Weights of a small transformer language model: biases, untied embeddings.
Each number is 128 + 24 x the weight over the matrix's rms, rounded and kept within 0 to 255. Layers, rows and columns count from 0.

# layer 3 MLP up, 896x224, rms 0.0536, rows 509-539, columns 0-111
[[148 110  85 134 123 117 160 173 150 136  89 110 119 135 122 128 147 132 117 123 122 126 128 125  87 134 149 116 140 140 108 139 160 137 143 131 113 130 139 131 119 120 159 119 124 145 105 114 141  87 122  86 148 132 138 129 139 103 125 177 105 120 128 123 128 137 124 114 167 133 154 123 135 166 146 151 137 135 107 135 116 158 135 145 140 125 149 131 110 111 132 120 133 147 117 118 138 110 143 131 105 126  94 138 145 105 105 135 107 125 147 106]
 [128 130 117 118 153 138 131 133 141 111 149 171 116  89 160 115 168 116 152  98 159 146 143 115 104 116 151 112 145 139 146  65 131  77 152 126 146 131 148  75 130 153 146 138 169 124 109 119 136 128 145 146 140 121 107 136 107  96  85 137 146 132 103 128 129  57 124 107 128 143 102 106 110 131 149 108 124 117 170 139  97 126 155 141 141 122  88 117 158  86  78 157 159 146 167 122 159 124 114 123 124 145 117 127  99  94 185 190 134 173 129  71]
 [115 147 111 131 108 122 132 112 138 107 129 109 116 119 170  98 151 158 125 132 173 112 129 109 154  91 152 154 138 119 144 120 170 115 149 149 171 130  85 139 126 118 127 143 124  98 104  99 135 109  98 103 145 132 141 122 144 176 150 136 139 107 152 150 148 135 134 135 107 103  83 117 151 150 158 160 109 123 133 132 105  87 119 167 134 109  83  87 106 154 149 106 138 139 110 101 124 121 188 155 132 128 133 115 153 107 140 140 104 104 134  71]
 [ 98 119 128  99 136 146 126 116 136 140 125  88 105 158 130  88 130 151 108 149 147 130 140 156  97 117 134 130 109 156 113 174 137 101 106 104 106 191 128 129 151 162 137 118 178 145 121 124 112 106 129 122 118 117 115 143 145 164 119 128 125  81 102 121 164 157 162 162 116 127 138 113 112 157 116 108 147 114  98 136 145 139  91 123 148 119 168 144 106  93 125 109 121 119 166 149 129 122 167 136 124 129 134 139 124  93 138 115 106 119 100  95]
 [155 127 132 120 146 137 106 113 145 135 141  88 122 150 121 138 145 127 173 112 136  87  91 164 103 121 113 146 138 105 121 129  93 125 143 116 139 149 126  82 148 164 106 106 142  97 157 139 105 169 131 141 117 132 187  89 116  81 124 157 139 103 110 140 116 105 140 151 153 133 108 146 111 106 127 129 140 150 108 131 126 116 153 150 119  95 115 115 156 130 124  76 101 127 114 111  70 145 146 119 141 150 138 125 110 116 148 144 141 166 125 149]
 [102 114 126 123 116 165 143 116 155 164 141 149  90 103 158 122  99 117 154 129  99 146 122 160 132  97  68 124 113 158 129  99 129 146  87 127 118 101  91 128 120 100  85 133 105 122 158 121 108 130 143 122 103 113 126 135 105 146 149 131 147 162 133 152  93 138 135 111 164 135 139 133 139 113 154 136 121 175 164 122 145 164 158 125 134 141 126 121 107 116 144 123 168 111 115 135 120 118 143 111 117 139 101 118 118 118 137 112 143 123 102 163]
 [141 128 131 128 141 161 149 141 132 124 100 138 152 144 113  70 130 156 145 126 152 122  99 107 124 102 130 156 107 155 112 114 110 118 160 139 111 152 116 132 125 132 162 104 134  96 159 128 142 128 134 103 125 124 140 121 126 122 124 129 106 174 130 110 126 141 121 132 125 115 100 151 155 144 136 154 151 149 119 114 131 138 130 128 140  81  85 100 132 129 130 112 130 130 118 112  91 147 126 158 118 122 128 125 115 127 115 134 165 118 114 132]
 [124 137 139 110 214  85 123 120 151 140 135 110  98 143 147 127 161 100 148 145 134 137 168 155 185 140 128 128 127 103  98 138 116 115  70 123 130 150 121 148 148 105 129 124 122 102 101 145 146 153 139  79  90 166 113 101 146 211  90 133 127 156 112 144 108  56 137 128 103 117 106 128 146 158 126 148 144 115 129 124 104  84 133 120 150 148 116 118 110 127  67 103 107 150  73 121  55  60  97 113 133 108 114 104 125 169 149 160 150 107 121  99]
 [120 142 123 124 160 129 103 138 135 126 145 153 174 112 159 100 148 129 123 104 132 129 111 152 119 111 152 118 144 128 145 112 107 122 161 135 131 126 126 139 117 134 128 149 144 126 123 138 143 135 107  99 152 107 127 134 127 128 142 136 141 114 162 125 141 131 102 145  97 109 119 120 150 110 169 132 102 124 112  98 107 112 128 149 127 115 157 127 120 137 117 107 152 153 153 129 167 156 127 140 140 134 117  91 110 132 122 133 149 147  98 151]
 [125 126 132 125 139 113 136 146 165 110 101 160 157  92 123 154  68 172 121 102  96 120 154 108  91 167 110 134 160 145 122  80  88 102  85 140 116 146 147 145 138 121 125 130 153 109 145 136 147  88 114 101 137 132 107 131 138  92 156 102 125 154 132 140 145 101 119 145 122 138 122 154 143 179 137 129 199 151  90 178 124 105 145 124  99 119 135 135 106 152  46 164 135 123 132 154 144 167  99 145 142 145 112  90 111 106 132  45 135 117 147  81]
 [153 105 138 135 101 107 151 149 134 123 125 123 129 105 116 121 119 145 148 134 131 101 118 138 101 122 161 137 141 117 128 138  98 138 141 163 114 151 110 113 132 142 136 110 175 145 179 116 107  93 169  89 118 112  85 149 142 145 108 118 156 180 149 130 110 143 105 133 130 139  92 104 108 142  87 153 142 130 112 126 127 118  95 148 155 156 129 114 144 146 137 121 127 109 148 143 141 153  99 193 163 137 128  87 144 133 122 152 143 113 150 100]
 [113 112 138 156 110 129 122 110  78 175 112 124 180 139  97 151 154 183 123 125 109  98 170 106  79 136 102 170 171 173 111 117 144  92 144  67 134  91 117 109 109 107 111 130 105  78 115 109 172 144 151  94 143 108 109 102 136 132  91 164 150 136 137 120 140  88 128 172  98 102 104 110 105 114 131 131 134 143 106 125 136 147 138  97 170  89  85 130 135 159 136 170  62 140 142 147 101 131 107 106 124 124 122 165 143 144  70  88 131 115 140 120]
 [149 115 148 113 105  99 109 127 153 113 155 134 141 119 122 139 120 106 145 103 123 121 135 147 165 146 134 143 116 141 144 124 144 123 134 115 123 158 111 120 128 121 116 114 145 140 117 120 137 125 129 149 124 119 118 139 111 127 130 113 109 140 131 134 145 138 144 130 141 140 125 144 137 145 103 153 142 133 117 128 125 131 116 122 122 131 120 145 126 146 127 127 113 140 137 138 123 101 124 153 132 130 117 110 107 113 158 148 142 125 138 136]
 [153 116 109 104  70  74 142 130 108 100 100  89 154 141  96 151 127 121 136 108 132 108 146 106 109 116 160 150  72 122 102 118 126 123 106  88 151 144 117 114 130 151 116 125 155 134 150 124 131 135 141 136 116  99 123 112 174 132 123 126 162 142 124  85 150 145 118 169 161 125  94 109  83 132 115 162  68 112 109 135 116 126  94 110 128  92 113  86 107 173 106 171 113  92 138 127 124 125 142 146 131 158 130 139 106 133 171 151 164 134 174 213]
 [101 140 128 110 119 102 137 134 159 158 101 181 132 111 129 144 159 172 111 147 108 171 159 142 135 148 150 125 150 112 142  88 143 101 157 122 128 167 139 175 118 121 136 134 116 106  68 162 119 100 115 109 138 134 149 115 143 116 120 144 155 144 123 132 101 120 145 135 124 121 125 121 117 133 177 103 122 150 134 140 159 103 170 129  89 183 128 113 160 143 135  96 146 107 143 143 117 134  84 110 122 124 115 134 126 130 135  91 133 160 106 104]
 [ 93 143 117 125 138 129 103 127 128 124 151 112 127 140  89  95  57 125 137 153 116 108  90  96 100 119 119 109 127 115 124  82 141 136 124  95 100 155 112 127 130  96 132 150  95 153 100 146 128  79 146 107 141 158 151 108 111 124 147  92 171 107 123 113 116 126 125  73  75  96 168 130 121 120 128 155 106 172 156  77 168 148 122 164 130 164 131 153 101 172 176 137 151 158 117 137 115  85 160 128 140 143 125 151 114 162  88 149 101 125 102 112]
 [118 163 100 111 162 109 162 134 143 122 155 131  93 130 132 148 121 133 133 148 113 150 172 134 125 117 123 158 127 150 129 113 157  96 105 124 103 111 156 140 120 122 136 142 134  93 146 122 120 159 126 112 127 112 148 150 125 124 108 142 107 147 157 116 138 139 125 157 114 117 116 112 133  98 130 117 147 114 127 123 155 150 149 114 132  90 129 140  95 143 116 118 138 171 108  93 129 115 111 126 120  91 126 131 157 129 131  94 142 118 139 141]
 [ 98 119 149 120 132 133 118  88 158 165 137 125 146 105 105 117 117 149 130 134 134 104 148 140  99 132 143 128 113 133 107 140 117 127 137 109 140 142 146 165 140 144 147 145 109 151 132 130 130 117 102 127 140 112 144 120 121  85 166 116  84 150 124 132 153 152 143 137 110 124 145 112 114 147 112 151 120 155 132 149 152 121 115 113 132 124 125 139 106 140  94 144 123 117 141  80 122 139  99 134 137 131 150  86 165 166  98 109 143 152 133 104]
 [152 114 144 114 129 134 165 135 114  94 118  95 171  69 123 146 167 152 110 128 107  82 141 158 113 129  69 147 134 162 136 167  89 173 159 143 148 125 127 114 141 140 113 154  81 148 125 106 124 125 130  99 175 122 114 111 127  90 101 154 113 106 112 122 135 127 136 155 167 169 133 129 115 165 100 105 105 205 116 119 106 121 126 138 150 105 111  77 119 143 102 153 102 134 130 126 148 166 104 125 145 169 178 130 121 143 134 149 146  90 115 104]
 [108 140 125 120 157 104 156 106 146  99 106 114 116 139 129 117 122 135 154 148 151 102 109 138 102 117 114 143 144 152 106 150 106 118 157 127 175 101 109 150 133 172 162 161 160 120 125 117 112 137 155  77 149 162 151  94 140 148 142 127 149 154  87 103  95 154 154 124 116  87 178 163 143 137 152 139 127  89 135 114 122 179 148  91 180  96 179  78 156  77 153  94 107 125 137 135 108 149 148 172 115 125 147  87 124 108 126 104 138 119 119 138]
 [130 111 105 114 127  96 107 107 123 147  81 160 133 174 167 144 128 124 147 121 119  98 146 117 143 141 112 104 129 148 132 151 143 120 145 117 109 117 140 106 116 101 114  69 164  89 118 128 136 161  98 111 138 149 134 109 138 136 108 137  91 196 133 127 151 153 118 138  59 117 160 172  97 162 135 131  91 146 136 175 109 156 135 163 124 121 150 153 166  76 144 143 159 111 135 116 150 130  98 110  90 133 145 105 141 144 179  84 125  74 155 164]
 [142 133 115 126 123 118 108 157 116 152 108 147 135 110 109 130 110 106 105 142  90 103 117 141 133 166 102 135 101 160 103 131 143 110 135  92  99 178 145 129 152 107  95 122 142 127 144 152 116 148  85 110 151 116 120 122 134 167 151 138 112 129 119 135 129 124 108 157 101 109 119 135 142 137 155 150 120 140 128  98 118 137 144 151 153 118 117 102 117 122 187 139 115 115  86 126  97 127 112 148 105 140 129 137 108 142 115 122 161 138 140 142]
 [155 142 144 150 151 101  94 140  83 152 100  99 154 104  82 103 146 120 140 130  95 135 119 122 134 133 136 148 137 125 115 148  91 164 108 107 143 143 126 129 133 138 140 121 139 119  84 150 137 121 120 122 121  97 135 111  77  96 116 164 133 117 176  80 100 135  85 104 115  95 109 109 101 133 123 158 139 122 130 120 147 122 134 159 150 123 133 111 113 131 144 115 152 131 161 137 114 133  83 157 154 166 178 139 122 112 113 168 130 116 142 128]
 [123 111 165 101 119 138 156 123 117 109 135 128 142 147 116 103 102 115 126 167 134 118 118 108 167 154 117 102 116 155 135 185 122 121 150 118 118 142 113 167 158 120 131 150 114 148 101 121 144 118  56 127 111  93 130 147 129 116 114 123 126 113 143 109 131 124 135 153 150 127 133 140 116 133 172 107 144 120  97  94 121 105 162 101 168  77 136 129 114 131 142 110 197 135 139 100 117 118 147 155 106 128 127 152 118 183  69 138 156 155 126 153]
 [ 85 134  99  85 143 111 151 119 119 116 148 134  97 117 103 114 178 150 133 115  85 134 134 125 155 166 133 163 112 127 118 144 113 128 135 147 107 132  84 168 106 119 135 128 141 117  87 110  92 138 123 106 146 100 107 145 160 116 137  82 201 138 125 167  97 178 119 129 129 140 144 130 157  97  93 154 140 116 126 132 122 163 144 143 143 105 129 128 131 133 123 135 106  95 194  78 167  98  77  93 129 117 133  91 161 154 100 135 155 132 142 153]
 [113  84 130 115 131 114 112 129 128 105 165 120 126 194 136 148  99 134 106  98 115 100 141 110  65 165 106 157 165 156  42 160 133 139 125 174 128  95 144  95 147 165 154 127 135 162 141  93 149 108 159 158 149 122 155 133 146 103 119 129 115 138 160  69 112 122 129  86 145  81 168 134 157 121 177 111  94 156  97 147 143 140 168 118 108 131 131 109 144 120 157  82 144 179 125  87 171 143  98 139 141 111  99 136 133 126 156 157 149 132 141 135]
 [143 129 133 142 119 128 151 122 110 128 121 152  99 108 142  93 132 105 146 169 151 114 140 152 135 122 152 159 137 148 139 126 115 128 121 109 145 129 158 104 134 103 111 111 147 128 119 113 165 120 105 102 106 148 126 114 181 162 110 108 102  93 128 110  88 113 132 119 108  61  71 115 106 168 115 111 143 135 142 132 175 163 112 162  93 157 136 116 136 146 126 128 144 154 111 118  97 112 145 144 121 101 121 119 144 140 109 173 119  92 119 101]
 [132 171 137 161 139 115 101 132 188 106 100 104 152 151 108 118 104 133 115 100 118 136 129 151 115 122 102 111 146 101  91  85  97 129  83 157  96 138 110 109 142 139  97 146 120 131 144  89 139 165 100 129 120 110 131 140 151 123 116  78 117 122 109 121 105 137 120 121 142 150 135 119 110 151 131  90 134 141 130 112 159 153 141 118 146 148  91 117 123 111 133 113 104  68 170 122 129 134 139 174 123 104 124 121 137 109 105 125 145 133 124 177]
 [127 124 132 131 143 121 146 112 142 135 172 113 107 132  69 115 146 167 124 121 166 102 145 141 131 125 129 148 100 151 122 132 135 117 135 121 101 142 144  91 140 114 114 142 134 101  98 138 142 152 110 120 134 161 136 146 124  94 142 136 141 102 133  93 121 110 116 125 124  97 104 141 133  85 140 140 106 176 163 127 129 119 160 121 121 122 139 119 126 108 128 115  99 110 166 102 157 123  87  93 188 129 111 103 124 118 110 150 153 126 144 156]
 [169 136 122 114 107 145  84 178 143 150 107 168 117  77 116 126 137 116 133 171 118 104 108 111 115 103 141 137 134 140 129 118 164 177 153  97  65  85 142 167 144  91 169 108 139 147 146 166 218 111 160 120 107 134 140 121 135 163 107 132 188 123 146 117 111 162 133 152 162 125 117 121 137 157  76 141 143 124 142 163 108 120  92 158 114 155 119 133 144 119 152 147 148 109  95 115 165 111 105 138 176 162 115 140 169 118 121 119 143 156 109 100]
 [ 87  81 113 141  90 157  78 101  99  87 123 165 113 112 131 127 144 108 108 122 136 127 136  89 140  85 178 110 145 128 121 118 119  99 105 171 107 158  66  83 112 103 142 116 115 114 184 117 157 156 107 145 152 165 145 134 143 150 116  89 154 144  98 103 143 134 127 110  89 109 134 129 143 124 119 130 166 116 142 165 117 149 124 126 141 131 130 133 128 186 142 175 151 125 138 120 114 115 131  93  72 115 108 159 176 156 181 119 138  93 147 133]]
# layer 3 MLP down (transposed), 896x224, rms 0.0477, rows 509-539, columns 0-111
[[129 122 149 141 126 147  97 116 164 165 110 102 127 147  96  94 138 111 162 125 119 117  99 114 103 121  97 112 175 123  93 116 146 129 135 121 153 154 133  84 148 101 132 106 146 119 137 121 105 115 110 161 121 156 120 107 114 159 104 122 121 116 127 130 135 108 115 153 113 103 128 103 135 113 176 115 122 131 104 113 131 142 142 146 147 117  99 115 156  92  70 115 105 139 135 140 147 111 118 118 122 161 126 128 135 136 119 115 172 136 133 170]
 [115 130  95 140 186 138 146 139 129 113 100 109 153 129 168 121 133 109 107 147 142 122 160 111 144  97 126 108 129 151 148  75 119 118  97 107 111 130 139 102 126  98 104 117 139 125 133 127 127 147 145  94 112 113 187 160 117 149 127 119 144 178 137  98 108 173 129 124 139 104 111 181  69 131 184  67 102 169 131 103  90  90 106 120 158  96 163 116 181 147 124 155 143 134  93 124  89 125 140 140 161 165 167 161 193 144 121 102 143 158 153  77]
 [140 155  85  93  97 128  98 155 112 114 151  92 113 107 140 137 143 140 144 147 131 156 119  72 138 125  98 122 111 140  94 120 155 102 155 122 154  67 134 122 137 150 142 122 109 113 118 115  98 135 139 133 107 128 144 109 130 173 142 100  82 136 147 194  92 100 144 123 110 111  89 153 147 121 171 137 100 123 125 154 108  84 111 153 116 142  51 157 115 119 138 115 160 167 113 122 154 147 133 170 143 131 163 150 128 141 120  87 148 104 158 131]
 [113 146 107 106 108 123 103 120 203 148 110 118 167 139 151 153 110 165 118 111 135  59 114  86 131 140 144 111 147 120 156  92 145 127 125 112 121 142  88 158 164 150 101 124 140 134 118 143 107 167 131  74 156 127  90 129 134 111  94  99 126 147 129 114 147 113 119 179 114  92 135 122 131 144 149 126 153 143 106 108 122 157 134 120 127 114 152 129 141 168 121 130 101 196 141 139 144 105 120 108 118 135 133 115 120 131 166 131 154  90 126 101]
 [ 96 121 143 171 103 108 131 135  96 106 123 113 156  91 128  94 151 130 135 141 108 100 154 127 150 100 128 131 119 131 130  79 126 120 142 126 119 130 129  91 120 117 125 149 133 155 146 127 145 121 141 117 105 129 147  75 199 123 122 110 144 135 107 166  80  96 107 153 105 110 165 143 112 142 134 132 135 135 136 130 134 141 144 123 137 116  81 121 137  89 108 131 139 146 112 123 121 125 126 130 148 139 129 113 110 150 103  87 139 156 157 102]
 [139 176  78 132 106 104 125 103  93 156  95 147  82 111 119  98 151 130 159 165 108 149 130 104 107 155 124 106 138 175 155 162 152 140  96 113  81 125 118 151 125 118 113 114 167 130 139 122 106 136 142 140 113 122 177 168 151 134  91 131 126 119 126 135  87 176 137 113 131 120 133 112 155 168 141 151  66 121 132 151 156 134 116 110 134 101  87 132 161 149 170 133 137 136 143 152 165 160 154 119 114 137 128 199 108 105 114 133 139 128 135  95]
 [133 138 153 138 115 164 103 137 152 139 136 115 118 134 156  94 160 146 122 133 123 123 156 109 106 125 116 117 146 125 110 136 132 108 130 129 126 124 119 134 165 142 103 119 125 103 163 119 122 111 135 119 106  89 132 114 161 152 157 151 139 144 122 133 125 131 169 120 137 103 137 119 116 112 115 137 119 130 135  80 133 109 114 131 125 150 135 108 136 145 141 116 129 151 149 135 104 104 129 131 122 142 113 110 141 124 107 134 122 111 107 134]
 [117 115 151 126  95 117  70 150 116 119 103 129 165 140 117 132 148 179 112 115 108 143 107  78 117  87 131 138 106 165 112 108 164 110 169 130  93 137 134 125 121 131 151 145 184 141 155 136 194 151 111 136 159 157 110  89 153  53 199  98  74 160 139 136 130 178 114 175 153 165 174 115 102 129  92  98  97 155 108 154 153 115  96 135 142  79 110 133 132  84 122 155 145 132 150 115 125  96 116 176 157 123 135 113 127 140 103 121 110 148 145 139]
 [106 131 152 145 100 136 129 150 133 145 113 112 174 124 128 159 157 146 122 121 134 127 117 111 119  85 107 103 130 161 110 130 149  97 143 109 148 120 109 146 144 121 126 118 133 108 133 106 136 114 109 128 160 153 125 161 132 139 120 120 120 105 125 147 148 122 144  84 143 109 105 106 127 113 143 116 151 125 112 134 105 125 129 127 140 135 123 136 123 144 114 143 131 135 146 137  95 121 103 134 151 129 106 172 122 158 121 124 133 133 146 127]
 [152 133 151 126 109 108 129 101 123 149 114 132 156  76 127 148 102 124 129 133 150 145 137 112  88 134 108 136 166  84  67 111 123 126 164 125 126  99  95 125  90 115  96 115 126 178  72 125 129 148  89 166 135 105  90 109 154 121 129 116 116 125 125 131 141  96 128 145 128  62  83 142 135 100 163 159 125 134 161 142 148 175 126 148 151 128 136 132 127 178 143 131 197 105 179 127 115  88 167 157 132 147 131 119  84 134 140 125 145  93 141 127]
 [117 170 124  85 103 151 137  86 131 127 142 115  82 137 137 179 113 122 113 122 147 158 143 120 152 120 135 125  90 119 141 150 142 140  65 124 105 109 137 144 111 144 135 123 156 132 133 134 141 144  89 166 120 156 124 142 137 150 126 113 126 114 116 124 114 130 153 140 169 111 135 103 142 108 138 111 139 132 117 130 109  93 121 127 107 125 118 119 146 134 115 148 122 106 101 121 137 151 102  71  99 118 154 122 143 158  89 137 100 130 115 105]
 [134 128 121 131 127 159 150 128 112 131 114 115 128 156  60 143 108 151 106 158 124 119 121 125 136  72 126 133 113 105 144 105 116 121 102 110 135 101 139  99 124 114 143 133  91 105 101 152 143 103 134 107 160 118 101 134  99  91 141 173 129  93 127 122 147 121 119 165 122 142 109 148 119 145 137  78 131 126 143  94 125 106 112 120 108 218 131 129 170 130  89  70 136  86 133 148 187 114 138 132  93 143 123 142 147 146 121 124 175 106 152 123]
 [134 141 145 137 113 133 141 120 126 114 103 128 118 153 130 107 110 171 123 134 127 128 134 126 114 122 136 132 135 134 128 145 112 121 103 136 126 129 126 134 130 124 117 145 123 121 123 136 139 161 139 131 129 121 124 134 127 127 128 150 132 137 134 138 129 120 133 111 122 108 137 130 113 142 129 115 126 143 111 110 143 126 101 111 113 130 138 136 130 124 156 103 128 144 115 123 155 138 154 100 116 115 124 126 142 133 107 128 134 124 145 118]
 [152 114 145 150  80 151 114 157 109 102  73  92 113 148  80 151 152  86  92  80 110 124 124 176 118 156 151 106 109 167  68 110  99 200 124  97 140 151 123 128 129 168 157 117  79 136 158 142 114 108 167  89 141 133 134 151 115 148 108 149  92 140  87 168 112 166 107  97 122 151 114 123 118  97 136 161 153 120 131 105 151 134 127 148 160 105  90  90 105 146 159 116 100 134  93 117 142 137 138 144 158 126 110  80  95 181  86 109 130  83 123  96]
 [149 160 155 142 159 122 136 175 103 119 156  66 159 152 142  93 138 119  95 106 135 138 123 152 118 134 132 123 131 149 133 143 125 167 120 153 133 140 109 141 139  98 141 110 120 165 178 126 127  93 124  97 153 126 124  98 117 127 118 136 132 146 167 126 138 146  70 132 111 119 139  99 126 106 124 125 152 170 125 120 140 175 145 124 137 161 108 191 142 103 142 184 122 155  94  95 127  76 156 153 172 129 117 123 123 111 110 115 172 124 140 144]
 [172 131 188 102 122  99 127 134 131 171 105 141  96 139 127 137  82 123  81 128 120 118 126 121 120 162 145 114  88 131 110  98 132 152 158 125 142 104 119 103 142 137 174 122 125 139 111 119 106 140  79 127 147 123 110 127  93 135 125 112 148 184 144 144 135  78 148 116  76 134 180 189 144 150 145  77 151  70 104 145 102 170  92 138 125 137  96 102 139 108 117 133 118 152 129 108 133 158 198  92 125 166 140 116 159 122 138 100 172 111 130  93]
 [115 143 136 122 116 119 146 105 125 133 130 134 140 113 143 105 177  98 131 113 122 121 114 160 153  99 136  95 154 154 140 136  91 104 134 131 101 131 100  76 130 133 121 131  85 138 152 104 134 108 105 144 138 137 131 135 166 104 122 113 124 100 138 139 144 115 114  91 110 116 140  71 145 130 124 133 141 106 132 148 166 111 109 145 118 144 112 121 146 127 144 121 148 138 125 103 133 144 114 143 134  85 165 167 127 107  98 109  86 157 184 135]
 [123 148 109 145  93 130 135 100 107 114 134 131 133 154 123 152 134 117 160 137 137 126 130  97 111 149 128 109 125 153 150 100 111 173  89 114 140 156 115 136 123 131 156 134 141 126 101 117 153 129 115 127  87 144 116 127 122 117 122 127 174 110 148 103  72 114 123 100  81 119 130 127 176  95 173  97 132 132 127 148 103 120 124 147 118 119  71  91 128 143 150 100 124 124 137 147 111 149 125 133 136  88 141 150 118 134 145 112 117 173 102 121]
 [121 135 111 150 130 100 157 184 115 133 169 111  77 129 128 127 141 132 153 145 109 158 106 140 148 103 101 100 109 115 173 106 155 157 123 114 132 124  91 132 107 165  92 135  88 129 119 141 168 119 126 108 149  94 155 165  93 153 158 102  74  97 137 113 129 150  86 137 143 156 173 107 131 113 102 104  97 108 162 135 127 131 131 146 124 126 150 142 169 146 121 106  92 147 151  62 144 106 169 114 127 184 140 181  86 100 109 131 177 115 145  73]
 [125 102 121  92 135 139 139 145 138 171 168 196 179 120  95  88 122 107 128 124 132 124 157 137 187 145 128 163 129 124 163  85 170  92 110 107 112 123  88 136 150 127  81 149 123 180 134 112 151  82 108 154 186 117 139  90 105 138 156 135 117 156 120 115 166 101 151 159  93  99 116 130 110 129 146 139 145 166  82 135  98 152 136 100  80  84 114 150 138  95 124 117 141 121 116 144 129 144 111 129 162 108 173 157 150 124 132 127 128 142 123 149]
 [126 165 116 131  98 152  67 122 142 164 150 102 129 115 129 117 146 139 115 131 134 140 149 124 120 144  98 149 133 158  84 173  32 129  86  89 150 139 166 123 147 127  28  77 130 115 117 128 107 119 147 158 139 166 141 138 156 170 135 135 184 106 147 167 136 107 113 109  99 137 123 113 129 145  87 154 136  93 148 131 123 174  91 105 123 152  91 100  94 122  78 145 129 155  89 100  79 131  85 153 104  66 146 126  92 103 156 105 149 162 123 125]
 [128 145 145 171 110 131 162 141  94 137 118 113 143 122  75 132 121 137 115 112  70 148  90 120 121 140 123 119 134 162  68 105 128 142 116 117 153 160 141 165 132 123 111 106 156 120 107 135 120 132 146 162 142 119 163 115 107 135 136 156 116 114 132 153 140 157 127 133 119 159 121 109 142  97 140 107 126 114 109 102 127  78 134 106  95 115 161 164 148 128 125 152 142 110 130  98 142 112 183 122 131 127 150 144 134 117 119 119 130 181 103 173]
 [113 116 174 102 135 137 135  98 165 154 174 110 114 110 138 123 161 139 110 127  90 132 140 120 124 143 134 191 131  99 103 124 135 115 129 137 131 136 125 107 149 143 116  73 117 105 110 151 121 128 114 151 183 157 155 142 141  56  88 154 134 169 137 112 177 175 124 133 122 122 125 114 137 120  85 124 109 167 125 123 145 128 135 171 146 111 105 125 140 166  95 123 136 123 141 114 116  95  90 109 117 104 154 116 146 134 139 116 122 158 120 135]
 [120 131 150 109 171 144  65 130 162 154 164 169 147 103 101 119 112 117 101 144 149 112 126 122 149 177 126 124 141 128 138 154 104 128 162 115 151 107 107 149 127 151 145 128 146 102 109 122  83 129 136 106 133 138 145 144 149 122 121 122 110 150 157 113 157 153 123 112 165 131 117 119 183  73 127 150 160 101 133 121 118 121 109  92 126 137 143 136 105 108 131 116 160  93 116 137  89 157 141 117 126 110 159  87 108 132 127 129 132 166 117 130]
 [ 92 149 194 135 123 142 141  98 136 116 101 156 126 102 129 132 108 104 184 144 120  89 125  98 128  96 153 138  99 121 158 110 175 107 179  98 151  58 159 155  77 121 166 107 116 151 144  96 111 113 155 108 164 174 121 141 175 123 105 122 145 114  91 114 108 117 127 119 121 121 135 120  98 154 135 178  93 169 133 118 157 145 154 118 135  90 119 105 145 131  92 124  76 139 132 140 144 126 139 109 138 161 144  91 129 123 132 159 126 145 102 129]
 [160  66 194 132 128 124 129 108 129 137 104 139 151 123 122  99 138  98 158 151 104 159 159 116 103 143 135  96 149  97 136 147 111 145 162 111  61 131 175 130 112 119 145 129 129 136 131  69  97 150 121 130 123 138 128 174 149 123 100 132 134 117 165 146 125  90 135 118 112 149 122 121 153 159  83 136  99 147 146 130 127 152 113 123 112 155 143 168 126 146 136 128  62  72 147 108 103 125  82  98  84 137 161 115 160 119 137 105 113 142 146 138]
 [117 150  98  94 153 118 167 140  89 132 126 135 152  99 123 123  82 118 137 127 131 118 107 133  86 127 106 114 110 123 175 107 133 123 138 115 106 143 166 119  93 116 150  91 122 129 167 175 142 107 148 100 132 134 116 179 144 178  89 107 165 106 161 128 135 129  91 111 158 138 177 132 139 161  85 139 115 133 120 143 156 102 107 146 116 129 133 125 117 140 128 130 147 136 132  91 109 107 136 113  99 178 135 163 115  74 113 128  80 135 136 155]
 [166 139 100 208  92 192  76 145 117  90 133 161 154 145 145  96  97 132 142  97 164 148 116 105 116 139 144  82 115 143 171 103 143  75 149 146 161 140 122 141 102 156 164 144 141 141 136 132 133 160 188 107 105 134 120 153 142 106 144 168 135  88 177 156 107 118 118 115 135 132 139 147 137 130 138 140 135 117  87 155 144 118 128 146 133 131 106 148 142 137 163 140 137 139 163 115 166 138 108 157 136 157 125 153 181 120 128 118 141 117 126 157]
 [129 116 110 104 150 162 131 125 147 137 150 127 117 162 152 137 108 116 129 151 123  77 145 167 144 118 161 153 112 102 170 123 120 160 153 127 144 106 145 101 140 113 113 169 133 117 149 128 103 114 169 115 122 114 127  87 128 106 151 149 141  69 126 147 143 154 102 130 122 113 143 124 156 113 159 105 146 153 143 110 120  73  86 149 120 160 146 139 127  80 159 152 186  89 112 135 118 133 148 138 143 153 106 144 116 107 112 128 143 130 169 127]
 [ 73 122 154 169 156 166 109 149 108 112 102 129 123 153 160 142 151 140 145 119 181 119 143 164 187 117 161 149 152 136 159 126 109 110 156 133 122  98 150 160 158 133 143 117  74 112 160 138 132 110 134 112 165 102  88 136 172 137 118 106  98 136 110 190 144  92 167 126 160 165 113 172 106 116 157 178 100 121 101 124 111 186 169 171 147 131  94 180 116 138  94  99 104  64 120 139  76 118 134 116  94 116 175  84 150 120 123 120 145 146 121  98]
 [117 159 106 110 131 108 111 112 103 186 125 124 129 161 152 143 113 146 120 108 115 141 126 162 111 146 113 107 124 101 143  98 135 155 187 112 106 128 149 151 142 158 135 107 151 119 145 150 121 117 151 122 119  80 107 149 104 154 157 197 102 112 144 189 130 153 116 133 127 151 117 122  93 140 103 131  92  87 119 105 136  71 166 143 110 144  87 133  87 105  76 128 142 152 140 157 156 153 102 139 185 132 137 131  82 117 110 157 134 146 131  64]]